config.yaml
d_model: 256
vocab_size: 4096
bias: "none"
optimizer: "muon_variant"
lr_mult_down: 1.5
warmup_steps: 200
Each number is 500 + 50 x the weight over the matrix's rms, rounded and kept within 0 to 999. Layers, rows and columns count from 0. Numbers have three digits each.

# gate: layer 6 MLP gate, 704x256, rms 0.0919, rows 250-369, columns 32-63
# up: layer 6 MLP up, 704x256, rms 0.0972, rows 250-369, columns 32-63
# down: layer 6 MLP down (transposed), 704x256, rms 0.0439, rows 250-369, columns 32-63
gate250:486538455516553449602546482418521427619564531476629506483457549422445485514495517487500471533415
up250:589530492457466564549471533500512451489499518483535504505419491477466498437459539463513524427526
down250:483585527574494503405496474583517538393395547518375517516520444534449540542545477505483502607489
gate251:509540448563510497548568438532502553532582434419533534532479559490447522514545483470562554514427
up251:534542576497545519533471528495589516416483509497468518637556442543537480502496497461503507579438
down251:543584516482531514512536487505444528558481418464425412576450446559546445514485454526535483454468
gate252:507518467437544462395468587500445485510542528420452499497603469539456430471470464509418370479509
up252:494592499474404498592466590416536526501627527486514471478500513486530457479595534515426491472571
down252:466585466428472511509561552444541577454549516516628518405538492476386550566485563544446501574470
gate253:534474417523572518545532437483639443548464506511495491478454541515530498453477467492475500509495
up253:539527552530466485497517474502417480543490441495492458419462416551509474414533474553536482571475
down253:507433497480484447500473492500461451456529462570502446470489500565537431521490611385459522428457
gate254:546485447563597513568521548518568420499387522479564454432528385494543561486574460480476578540545
up254:395495499490444461472497443505546637443487494484504496562544488471566442531414514526513421391484
down254:415469485500475532446471530582464560485564507499409574435440546485475529461491534512514407473468
gate255:538530509587463556463543539411548536488473457513522549514621482534598499457447486456499508428478
up255:496517489485513499480494584454567537525432501491555600495556492570551485425453502423534449444465
down255:485503548514511537457469425649445556525555503456352400503454503423435492589481578527502471512495
gate256:437636491497469463504541486552599575488502509468508568548465505436570491450459527438359557479526
up256:439421463570433509456505458463572493534508536483528420455419541579539380451477411518441487428525
down256:531489514543553507500493511457475508471492624472488544489367517590518485512490495476453581477579
gate257:516483462482515467603643501520544531486467473504502604550496605439456446549549522390432495443503
up257:507443503571536505517425505558467438462485485500507456512515579508486500541536480459468525564417
down257:497653501519484461343387507509481493442431587393404498468448506476551486500509533553461486436555
gate258:468533447462549477523399433611523394512466454565443582509506483493440465494548504416493547493468
up258:486516522561524415461521506509543443505531431461401536459474480447389426515531500480481359504501
down258:461498514471477441478517499549497496575459468498428508473578512495551428426476477415525475468518
gate259:491449457587515539481512578419536493545453518444401496483507507427441514513470502496504510515410
up259:514572476546536508537526434564490543512535474466487499542457525416466531458520516520447524474470
down259:466396526544491472509418546465472504527491465483447489484493501512495479537494549533603520533573
gate260:488502477564512420509483563550570447490506515485443528545569523443500559543462467496557536449475
up260:438517514470522414459483482506488560451455508478582564508537495478490589484518554464471515542473
down260:522556509447524587515511470455519535525501475575490463397421477572547441474493519501510450464579
gate261:474530479457479511474509564460486504526504578502451425570517570493395491473568444555540506463491
up261:481525461491550408512469550424387483514554397548570573443491521483520444478502523485490509450471
down261:534475449415447523470461523518508525591481539511542463567463588541509447420599475503457464467449
gate262:535487516495461644456569542508504441614556586531484529516510523506464465504493542419553528466604
up262:477446495480530461499506496530458480472387570578559463508542424516385426496412484516474483441575
down262:436497513436411532555435557502504551483491494454530410473415465516501529529532575521442494531493
gate263:593413521471455477490542484439475460539490481491480512433383492484522451478416466465484613508529
up263:548549570486494504496442512526548595529503384482472527466518498522457452425434479457418493550564
down263:469511440467508594493582493509487519557525526562533476540492496612507473489530484507502436476471
gate264:486516464519621499638475440633500485551519489519458463467448537460582394530556457427450450457496
up264:516543450517527538594517562506481461547516394538570458528516487537493487465561598481479394463484
down264:469543462492488449592397469572593483521476529523444498444467549487550525521426484420467508499587
gate265:555470518527490558464568523459556457522516504517459488493535481560606457339512477428526473534549
up265:496567425461476540528435508574431465519517513545603540509454521474457387443484558404560457482511
down265:637504452448457504496441496478586561454534458485576486416619564515430472469519620516519503486569
gate266:547522524517460543473515461436462355539525406566476567541492483444493456438521610504554496429550
up266:559539448538491415482547548474518580494476506499499471513524487468485553520608491546504408497544
down266:535521492533439565556358443537480508474500466482602440365433504600517527555524435522560450420544
gate267:552489573420538500512513574601433528446519492469552493434415536502468586531494534553609490525497
up267:491516441443479456474527433585467458480473436491503545501496441395346514449550561596509526516540
down267:483500486513483419479517529473558505552492576519519341436546512582412511522519495495514464528482
gate268:458451547512448594597536551469446559482476539497472494508497433527529417586464510465541573527500
up268:593562529390449578419504500475501509540492486508588532401479401503576519446515471522517523466456
down268:482605580480471489547560476455484471489556516436462442384433476480517508554468542529457537519449
gate269:539448509532590488415533543526457557504464480441562470650587555533530416431588600438553506485474
up269:565493339454494546506477474557516479515442357546478429552555479477522416462501456553485503487473
down269:523533477521459569542531486527413526566412563462433548449519506552511550531437548546425489529434
gate270:438564533511492442494495537532505452472516536471568524511561473435550516541565440517492486476537
up270:517565436527507484409495502431513460626398489417457522508439422424487483415543563445484503516479
down270:384548425562484520376488504479428540527549494484471453381561537382511531561486543414389468555468
gate271:531367552513415560519443526425566533418504465498552504487501547553544563473463516538410482478480
up271:473444429571482465503550460526586503497451463525520491439474571406547512522429500471468507507526
down271:508565596442474519501445473486424471428465498460607422539472459502488469447402566462428481507534
gate272:511465459502534498498504501520499546533457573537482521517430480584490582478549479525480526513438
up272:579541579508438479494437476507554470551491455533489529467492542552512488522464458486460619370541
down272:475490537520569501503522562513387468492578480430460512467469489440525395543510571542454539493583
gate273:542503467517521632434483577448490547465531525481417572579471564481518446629452466484461471495408
up273:414496493512483506440475528464523496523460466527480468516452479507449536531490464516461479540475
down273:501472480498540569457448431439422465525478494550447551486569513444546483467456536482439519488475
gate274:534511507456499585569439462526523557512489498385414537576467442592472552419514467515509461462435
up274:480488526554504470507511465475554537489483535470525527577563509508461484518616472471552608489481
down274:452523508494509428495459537432496512494433532551468523452516481527494520535526448548413568473506
gate275:528441519520561572499532563568532571462474558481467488521536558469445505539440459531448511512518
up275:513436530529435584529494492598477579468473439438510509520445468460507523522495430579477519598451
down275:508589475455413496391593476489559516429501438586452500463428487558468498447460547473481437547450
gate276:534533459562465581523469530480555630470535473560452526470497561488468526444505515505609408478444
up276:555503543505464456418521494440614430590447500482433491495405516469544483478467542487409536521585
down276:502494507524580569571515441509547505433506449413419456508540454508501493592451428610496449560558
gate277:478432494491481449528487523473472484505523590458517470466388539504500516543593507486510595454437
up277:487540563467556506417468555468543580549482531430503553482553444542487497520503545430499453463449
down277:555414523444569435428502454469446507487526539478466443489464490417525416588500480403515552481579
gate278:532454491537434468508489531451474506554567570471535516512473381520565546504455461475512458403455
up278:571445464436423451532526418594576622504560453498582502573441431482472485548506477435497547521460
down278:490486446568530434479538556539477434497502541495415421462476526519503390508501528537541497397573
gate279:492523478543492519462545441517531491563465476501556473531524529514484543420503536478435499476514
up279:519492424455437518429450513454521473526427508519511546512463554459583485475474474518511439452476
down279:454482485586529532517513466489519494452523551466542487544541491563422468569360447558394517551449
gate280:416403545556421520502516502511437466544416498508588559505527575456594485456450475560497519473564
up280:480485539538532614583447491597483431538624554432592467412502502432460510498458558518444499544499
down280:434464505476552588518522503537588491564509547464426414438519452613550481545554538563521501443504
gate281:450492426452498490473507484400457441562468596527510476511435427451533485459483482463436571527555
up281:386489547407606515539521503479460578504553495478475506478520402471551500502611587470455513478534
down281:534497492426490537470464531429530459478548454492626509496570438517542484455470520408455571481481
gate282:515592563424520523503519501522492409487501542569570540584536540522524537491466428418438600542538
up282:457566553485443416527430577450523523559553441468431460492545637506477486511467457565454441470543
down282:477515526504558499473481515456520495538522545507556422523504589496494507468490409465575469428408
gate283:505518542475466513466590453496496543477528522457443528563491516515518548491524408532521464558483
up283:478478439420401450533488462480577660482496544583548450466552375483437455437514499451615508414555
down283:549468451596513556544451430582462538504544514512461510467517501463450473496498485481536456469462
gate284:425466474455552396424461496468521456532482512524545530566467553491457462539440444492591497444526
up284:524463561452482485487525533550502502575484403565463571469537487485483503500507402461597560508604
down284:492477477551459512457480506445598436536537529505519576525566505510489548457556516523451493466528
gate285:512508419486579507503590485407480464563413508549519569501499511466480532452571459512417637434489
up285:441554519434504568535494590552473430539482557515593379571529514451489521531515438555640495452503
down285:516599532554513486461544620525466452461500510504417468536407571442508457425535536574511497383512
gate286:520508492539552523453483521478490504513374532508478512524544584445452590487563456521488517494382
up286:517519525399548533437544516473452482613446486481430461551544487470497522398509560492538430506478
down286:526482545581505385550530535462525429606505479440470533465533494522435534479409514544509509499664
gate287:581529459523479521522552502539543513443542428545497469526512521539423607409451554513473539571557
up287:523494424601523441580525497456529551635492515621542515530445421441543472522509564506485501395524
down287:535402539452518497481484498607576385561485535514496590459464466397470457532480487562546471503467
gate288:522554428529426536484487494564451520584562447503530506476517504509504482478563535500508483563482
up288:501488520481439508461516445465517453480490482527478452524457445509495486473462534479454480483536
down288:583479487524458451435511454526465593480508557410504491528604475469430422594451521482500429458434
gate289:591398569451486525548545473508521494474544441543447551487600474534536510549488557457538529540513
up289:621520543459515492476497490499462475515494496485454508510555477444529484477412506527467519446577
down289:362509500476510533551448457551584451563560483495588489524432517487549413469510487529468537473500
gate290:541487446555549507457477524491447459532467540510490505526488516517589493539561399447526482529574
up290:513492445563542497454430489473523534433493485466519597464450536420491488552547508547534535521510
down290:520537474402509407566469447477568432492527469491513533489482494588482616542474534534573503546566
gate291:572482482513436582526472486561621563463497541460511570493449514570502545501596458496436460459483
up291:455657548631563438534456485537413558521492494603523504429531578544549468434481598499482502558527
down291:614478432575558494538530487496456511583494498479502463532596537443462474441445557440497429512583
gate292:388444558538480525536470498508473573432370472513520535460451554498500548488558501511533483487443
up292:621547538493412548497556535568526423499671507562524505560537392511463450494597469417476505547534
down292:509473580599529586438455423577393450473543524416493546610457522535440436476519611473470512464465
gate293:501457441514492495474429533484520471552456540527491474548539519551458559519474449481450590590494
up293:512457527588508462536551505537506529416507638502529544445537413484456478548429454568532648468566
down293:507518522477487534518597550481447517514517498493476495459532509610428485474544568517527491437490
gate294:573519418509508434391498504569490530459477597511499421466483448521558497455478514392554558452486
up294:460504552573519485449494545505408482511475511538477492514483501521559486530536555463474515529486
down294:524484535478599587505493507557474496442521473559517489521556507469573552544449512478528429451581
gate295:454531539495443507495627545565438432575546539372460451542456458530465450492550521439534521470407
up295:512500562531522460505521494498558458475495478531403479513452490473569486469464474507509574435502
down295:495622606586468479492509458489468522510524600490395417507490444596490572438377507459499431438460
gate296:476453498474580545547548527497499500580580483494532458559478556572451585454533465446434540429521
up296:583506495572552514405524477478578379463481477466513558354495484497507484456449581459494339486442
down296:561650464500513395581473537496486598505513454604506511525558499456600513475560501444432453561560
gate297:409450507498471475515463468473481555568414637533607547476433558578504501487503541473471514472497
up297:498506398524616454491502481549552503474491535511428563478526489518387504458456472456493492492525
down297:486545505522492474444476584416426556438464491482487561475478492515508456466435491472588552528482
gate298:452547449533514470497496519543554345441486516524653392512482458502452453550483511526450502484481
up298:474503548530566546495546499476543519509452485481457412479453501456440432553487477510570464561482
down298:502532475493533557542437484503463519469497506563533572576508550475426499421454474552480534437491
gate299:493479532377474569498469510502462545488467534499478492471498521527411443521499491506565580461440
up299:516569519491377474567563592500495505603555439485528555489496569530526522597482454584447525438602
down299:458556524485556572472589518528597496591457465455466419590531467583496495472528500549491511430520
gate300:566521477510438470457491488482538551490455569546522561543486566420591518516487473428533517486572
up300:508473471505461466429459422568506398509477512540532462624522507478468517527518502554503475425591
down300:454543508523474564455464502500518534472429517547505516475490521454448487450621530452589606596647
gate301:491532487456579503408557602480548479529469530472616512470535481516504578508492435566523518480448
up301:442497496493549392503488595520497521545432531699513436457460680500605482566509461468458610511573
down301:504452602424509549549399573471493459514531526389486509488480441413504534504491516437515447517549
gate302:520428536419491452484507436437469437554584393501471484485544410402648433523563397427427531454515
up302:461522497506508424509481431515452594458521468503545449524449574488402537423505515552522509508472
down302:546521388565578530530566467552534442498428533456446467612551418509462479471516547542500585550437
gate303:572527420537488540505508533432507504441475593524483534580496540578483570507488551488556444504468
up303:548561553601587574450525490464544477517581499462492499571503507536445438527482425670462471467566
down303:443506528520441527527464484554488469483517547476527566506458383425449453459415496527499619507513
gate304:602457460486449546433483425564538511517417538515510426447414540444477505515563424472414498477458
up304:420536459544518484343417545518553512494469472486505473494503433436554523616547476516540586537586
down304:419530535422463441512523393598534465368401524448574522392494470541445528484559469534549433468470
gate305:466438508451480634527559574482585485592563484548416617426403411571604444539546356483434504596403
up305:503527501557429474372615589501542572426431521468467517558515433505514461512518436510456511419468
down305:471535406549501482513551524515524454457388428468599636453551438569405479469524484558520545457538
gate306:537482562439463553556506507531467480424456511482506497486490448525407483504521491559435452514541
up306:488519529488467539470464515495585501499544506560580445565517513530445510515490509545492550457490
down306:521496495487503505418459535536459501496441475470514426511417536474488592509526474523430535545485
gate307:563497499471433525522564471436456452568427412545382472441464486630494545454529496517491490540480
up307:574589482594501473490480649440621483520613537506549458425613500552481537451467544439643469441504
down307:501519470482539515515510502532511559554459484438463432490492450359499474485565477521439394584441
gate308:552464590523478524529550462428487584437452546474453484555507564394494577489498499430494528421399
up308:539415575495410503454447528441534488496533565534411458569514429548479530646412539533566477523570
down308:543484492448563498416542547543496391508442577488444553502441499497514440398509493620464491542482
gate309:488444492589475461538537440459545398539531491483515611529501524446397478477477540487521412526527
up309:489552502493482448470590599586428480528488484542494553447428536513522395415511541407520518516433
down309:472481509522539597565481518534461491557498467458461517545601540591528561522385457450603509495470
gate310:485562555441456534477523527553649624538500528492520564431461488514597532485524551556551521525528
up310:535495465490547459487460495539557504520572527528482579511429508487486542461484424543384568477557
down310:505521442454525605461562561468465464532508456457552558467548527438527568377518576516483578441630
gate311:417590445466410438444480489423546482525507489440523549563446532463503463514564528416490618469404
up311:512524577434479441424494461470517450504533569487521475603498543456447470505541532461521449404531
down311:538509460480507471575509544488565477459493448579551518459501548486605556403578500500536462449493
gate312:506455551510563503440497609528641432415444510491404510427505472410486542448549445456460509464538
up312:558515483464516591497568411516474522499548428476528462536486519485531500543499476452569498517512
down312:520547500492552445547541562492443500492422536513581525597499463514459525479487617574473538452582
gate313:585547492444480543471589652535514487473453620597442489520455465570491448524583504495449528570503
up313:503536506495582482439517448564472476487445587477427517563452506504509396551445522444499502595526
down313:453388468548495489469551557532532410543370481418529475489465562559423472518492442497479559545537
gate314:465570486542547493515517470505507533569504606487498478511492475468531488609521551465469604505516
up314:529462531529474473568514527484484518530547492392451485529455459614546563506530568445468430395409
down314:489564413511440441529499449510544441476546564463473570415562489591506577534504493535484509424465
gate315:469502541418578504487587528484465516507491530555596486486496486575547460469541523475478528390562
up315:521536452511471539551499475459471515516454575481503440425484415439522505469568479452525407443527
down315:470476494457499478491453494522467559475536519423482554615508467538490376550488543546554530511523
gate316:451505549425496469443386479496552460515610598530476496505510518367551461505410545444589552547518
up316:549550474453487530574594539499543528503380468597473489549508509455464481508606486450508474547463
down316:496472453525459446591482398518513507467421505473476488479568521487449479461559621543530521544554
gate317:494411477461516452509438502534443484497502539498519504497452481460404550379427465496586566448495
up317:461615582434525437537522483567482477500472468481501547525494502518487587465385503492481481481459
down317:546478424538506508485499519503554460552487487461489612480621532470511530525479529454489443438474
gate318:558431579492436523539502526490480534490463567538432504578578516471448565471544460499476571393409
up318:482497546526547557569528581478446556507516459546387499486586501416465499513500492380488535393529
down318:603592524402478437613577525504534517476521447439437451439463463437483447460570540533481465504449
gate319:539392505517476456382456452459554572530538546544546487445495455544440483530547404509456495509509
up319:505546538509511508541492484503527435430518424467541538581387498517551505482502520416487454481468
down319:462425548570499510576534489451490551375538455469528457559450518476524501507567569399510419509513
gate320:527486537487475521502441514503557503508508454580543501482471518585448539437497554472500517427486
up320:503557506545558526606522475564583554513422527510481528446471484434403585596577401540562500512506
down320:448452603518428502437429570493517494494435393401541526493553507463519445505518533416529450461541
gate321:549504505445515495501490559568481430453491506527457504507538479545504522551523552445557500444458
up321:468555584536511446573523533514514538510413516499426529468554552462490464480558405506454477462481
down321:476534516508515492479478511515553530565488529545528500525522602488532559432502527533550446463507
gate322:506544603513537517490509580520547542459435488473425568493636507479527488563503571579448548480501
up322:519493504520471462415367518499490444506494515482598429536584398520354506501510550541503543468552
down322:474547497473519563497543412498541531584563460544447493420398505462441505446469570509516463418357
gate323:515553524507453567549433498534515562490473580531482554359460515509498494551470550493585468470435
up323:492561507526462609478550542517549474504610577505492466559435556432435526586556513439484513569460
down323:502472544562431614505481585523563394489602530457518534398547464531553504479503532531505527558443
gate324:539446523468503436431508501419486473622558527615377465485509404521484418538548510473475589511508
up324:503406513490573494543435591533555508533400431510524528539458420606526477522484513526529489495693
down324:491452564648410457471476523514518535595486585550533427491467517484513487480442603444539559512515
gate325:485509438457483455543567540564550427495473551458437489496430481454479375481545492433511520531486
up325:464486493464410393516605533470379486519427407447542474559516537605470525580500514516520529446469
down325:416536409447465475479416502483553513451471575424502391556565479529535501545543469572504506502318
gate326:552593496398554427456549498486485582527541609603451424422465445558574563462433532410480521432478
up326:497536534646459466562503528517520474411538569591455552460481462527500546577576445502449510567523
down326:551515541417490425454567446431507545518478552489554446547483391552493556564394522474452493525477
gate327:461430550517554556494493552451539440478434484529455624469529493467492409473448535517456464459424
up327:521585477454492581464469458546492559470551572434509522557483477495428455442565480552580517547350
down327:450535503460499540515534544456494511545465445521516503472452609470421444555470590532537450405499
gate328:565435507437607395534530414434464437510481477503428439521465550616461520568449514507614552422521
up328:448520572508508515561503474465538498485513521524608494472465461604425568466468488576423522560417
down328:483480497594515471454427554513526513553464542534528472481485594515532578557548481521611510401552
gate329:524439562490567487463517460503518487505492523481529467410502561502612398645556497455430509421474
up329:454527489484561454510527471535474487521476523450564546477497552516526493517437415504576493478544
down329:522428489546554493511495499513640590516572452544596472486519449511506469470488537494482534525513
gate330:467473484469481441388519444435435505515463418496423423490471447438519519433492524425569509507513
up330:484494417506578538618513496503544488513498451505455489440493585515476527467563494531492411542461
down330:521626485539465460541543535462411459416506487461512437500476439495496566492487472553478570468473
gate331:434449523501456466545515517532476430456489472458588575446525524448559507356509428477477493598440
up331:459511431396498476497444569570570504574521539536461554517505506478414430546541437445533495553553
down331:524650454410517582552409524583476541512461508543511558455531519389599516482554454469469489448490
gate332:521464511520555436510514528502592494473555413549460463410519488577486535577513451489495527512446
up332:515456439451430445485421443503586524538553506478553535457541535456471539457569518504427445519517
down332:524486506508475511473458552477520549444620533513574530516435509525471517490532551568566499404481
gate333:562498538423506547468555567489467511471475397397536484491508555520386525460508449475559506483523
up333:402447513422552520473494462521460543493578491555406558569571451478426502524541464452495472529492
down333:565436452511422504479486479502473485548483553535514543562486464475414531439524448485483501462549
gate334:510534444567509438467538564492506489506659536607459473490513492392451484432538512460442532578488
up334:469526477565454436511502469559536443581466450551546470495501543542541625430472538591446488494534
down334:577470454593505470376457486467545516501584538495394454536483462509504415554491507372451523429508
gate335:580474577516560388519448527518477537549446560365562435566483407659597529548537539525468557498419
up335:454500494480563553494583433556498452505490500464573503484605535487550486515499512457571486606550
down335:434435468530496594479572537525501527612500555497472529528598590454530483404506554462565377542544
gate336:518457476463436516528520421413468526605502575418546410440490404508516537497517454533471487570556
up336:438520409497450458480511468555569547497553542494481491528498440535568545505467496487543419496490
down336:439547505565501569545458486449490477506466430590419502435490538439614458486505534467526500543499
gate337:523463494568556443431541542553460478492452507516375579494585430484515533467489554587553462391534
up337:471536526482455499546553448513448404516408544540497597483508465565521527523442424443477491399423
down337:508514466381524587476440526500563491469559528499523398459506503489446427509459565550455539482570
gate338:569485482498570520504489474510492461454523521598450450544451447423540483491580497495438497546459
up338:518570542559510473509593528486426459550480528467468424499587554461442508494549433470428520499527
down338:369602523542517531573447469491519580553427498484492529436539440538456545465512547456432414469510
gate339:578514463457560642505427524498437484464500517503446445617525456526544471570501484494498521497464
up339:503554415494492631524501485479546519408465462500577486544484547538450591547553519396554454472506
down339:566590481523544462451504443474554429520421454491462493537467575473352491446544587612500480585482
gate340:494518518478428560471538497495447513471486609411538542501433478623389562596559503511492440523528
up340:510518527567512532491459515445509564525491575467487469515522504625532602499440416580431453513518
down340:501481441491502538586566494470496569528497478559510498536509384549502447469406463530571547580471
gate341:523421515462501485496515464492414479483488468564466526519415497524522501481568438572499617567556
up341:406539524501487539489418473421502534549445527568528452487449531441478472559487464492524443523482
down341:440559453505461512407449486450556486500492615564479420413476527578529465468498526522477532476577
gate342:534595570510526474403546482513468488444487471499503515560540515418565544505495521533516568412489
up342:459553550512496427468453546510488524560477477573525568505465459481477555534479468469533481497507
down342:495481481394507539499397500478546466505430462602526546476508534480439483429516506452532476510525
gate343:490421487533513477478557545577505473536490524412501492499517541552499561508440446491481581393518
up343:575529517529443482468499529545552538490567531338599540507554548518489517425456538446487483490530
down343:527528432550459519449528444524453558516454572461394486422462401502505513463501497426507487503476
gate344:526530524435513535543461513489569551480466565442452501508538451429566552458507459520584522491583
up344:478551450632468537641509479490531465516468497524556413518347487474524567527575411597546521505415
down344:549522562496680432523497487481491501536562447459461513558483463465455522434533543449413473435496
gate345:404534500490481466465520472591536482481499578446485469658479457426483546522405535477476470507432
up345:521482630451536523454443473445482582510417507443490577466519437551541566520484605502588431440471
down345:525528509555583485537548529432520480401551465569494544417516450471529522566525553540476460445559
gate346:486513486469476617528515490400425452466457414477522523509543374489422527458538424495488638481573
up346:580424433489509475511570479500525460501484436515451492478473458503490522499440432550514490481445
down346:557496497470532454527603531514530531489478522494458478551481534451553523453431509500542438542479
gate347:520452525538446434518552525605506507511517466489455469422406470524456464486509463491488519449397
up347:510535478461448555515538536590492393518474471514401520427409383527453478378480579546558561556499
down347:483441513508546483470409549514490516523461490605485495438500517498545510519450499505530449546479
gate348:489499444528481479480459571488432439559482538493526472547436446567549569530471516524415553477557
up348:511484501550536420481477429508509566370414493470500477420544480446570411505419531543512496469381
down348:518524533415469486558474483555525574493520449493559534511497510459449562491555510524446442568431
gate349:617512583518511474496494495473516539516482550558482467557521559491482494573503466481520465553558
up349:525477511421477453578499477564491481470499518525495516460530534470455468519541466539544502427513
down349:483449501547507467506371478512545440507545466540494552434599539486495520555486515451541519480606
gate350:545556448456544454480550543514501399528479533570503387481466482519543576494506479477497539509583
up350:470455507497528473542542478479542536504507472488449498513560532493491502446414444453476419516407
down350:499540538578495432576520436507398506564498497457529434524505554582459425553539463527440552407570
gate351:547456490411500515419515545516571526556523574485495517527511508555494481546515423464503473493469
up351:513446450449501550486490529573557490567496485533541529543587535518477496477556555543558441501555
down351:433508507426562479514437530465524396517342458512419486503615536457506440534472464499558486577428
gate352:529472569444479489376486521476434461523429505556531395554460527512511496513571545520584483566430
up352:469574460430550532514466510420456507480500491433453536527517461489478471536505554523456419485607
down352:545461561543502444426522565524509513499565503443566492509586463569496531481469537439441515469552
gate353:589511552516559601511570582427564472524437588550468485493483411449358479518460586454586512501422
up353:469570552504433555447526621631498595420522490573555472528527540503505532420447506472453542468466
down353:489416421491494592534533429531529522582504434542561387510436474425518493475560552478462572560603
gate354:587407397566540552443556507383530538489545591550612431531508573379451461516522506473416580423561
up354:587507471514533477437482554480542586490495504485432519389453470518565399497516510492513504533454
down354:583524574602513520529478487504614473525427469498595455558556489464410518423512484463508530510430
gate355:503559466396444534481572392457613526481511461597512516480475440504560475479414568485525441539510
up355:529495525552456486525456506486513518532396534570550529462398453558428514495502461599539386530507
down355:484409515572590531523496455569452495481470486573443533573499421448607463564474530515458547590465
gate356:520532439480534507519451498517539469377465516385484497479504491533610582546530451432483529490499
up356:466422597446491426418408448379527502467596457484474576500527420556514417550528473500508459545524
down356:475467477521572551519473494551533467527444556557512559449500462487539509463455511429563466447550
gate357:518499512551527478450646511520533560501476499533478482583491495453498577510528547575476477490549
up357:525501538480535550557543546478465460502475539574535524514549565371492461565461450660592563443488
down357:469451450463589415453490502353492463504513484549573491516539491476562436489412537550448504611530
gate358:528499455377460518477494522479494528580486591539525510413485478583406518395508516508455536425555
up358:513437512440460516560476472440463512439536498475436523485442470425513478465642485557479395529485
down358:528525498499478540506553564471504478500469509441405494457505428490484472477602473529504555425426
gate359:518549488441538494506537482504508534524515474585491480494508550521486579545523404464449521535431
up359:500489501516458388498472468520492498496516491525557636510539518539461522467478378498566531544552
down359:537498439478486468606502559535542425515483508516454481513448470534592491474488573556522502535462
gate360:485495440591509530463437432475530452532478503533494451525428508463563563560519488475530523555587
up360:427437534536472499504465562482495516480474457553422510523441464529488516499479502521477551472538
down360:559487449480463480515475419397505508514471498532441583450527535492570509527494517500528518443520
gate361:498525488533546550366519398467437500563482550519540540580519411511547501503489498496568614528546
up361:565434516521413468509509463427434543531556590469524517489434476503476523497444443459458496572571
down361:423452524427481536461592501487523414489572524449560567510470478484472461464552529452582495458523
gate362:498583494459486457523552467440433591533461487454423551437433449497472464525539474439577557509470
up362:497475467492518461513469440569470401484454464522489501542510521517538463615324487511392639386509
down362:515450461585523502523525591563507531455473473449497454518518483476482473517548610457598464469479
gate363:523422560541488521549510556536452560560571452433539499527492457615459451425469491506430493556468
up363:460468523519460550485533479545492479515461530535522468475501502472505459537475457521480428500498
down363:557453492562571539479557487487418434535514519488571511413469475552576496506557484465515416477547
gate364:551492513494543550505548520574473485491487506467389516495526462481575499422436401472586550473504
up364:486565528621508554475524537471487475403466516450562578467406441479407469406615452530512504440508
down364:476561446554499470533497566490564474468506478470534480548417468507518570478472442480485543561459
gate365:470532464429535407539530499442531543445521451538464482468463435525546485450449427402454555466475
up365:511489340529431449432484420481582485525522565545551514487540547549442439522493479477450526515541
down365:503550506496544475495482459491487448515415508533509543512521539441509591500468550523405526596586
gate366:509476463564401480488591573462492449482489560443441450449464459486552523529528510444491510513472
up366:515528536489561592510473396588404626549486522493465440512503481466457493415564534601464463503513
down366:395485456505509533423450574466509513519564451391398488501605544514523618530534543587525553528551
gate367:456552564474548482491442567451571496442555373467392496469532480539505469513448451459472524467505
up367:485476469497458598471414505492551490499466519407444537458450482498479574527509478536469586466501
down367:513427507525528415555507473487505540591458558501534507437485487511466530476447489552426485460497
gate368:507576459461487559414506485558492503523592533467423469446470484474597498473482478512485476533486
up368:421467542533452455454491586485508362455552471501441473438554533386517515446558502431522410532492
down368:538517591526568393441525435495514532565543507537543457535475488590514566563514508476508531481604
gate369:471489472495556482520468473505399568485477463469553525504600461514601444542524399474477604546455
up369:510545431566554563481462474509613519565489409523448468440517604455399443508520501450456376487431
down369:607402475507491515504502490543583493437512395511412541499502561506406402488444507441499433573586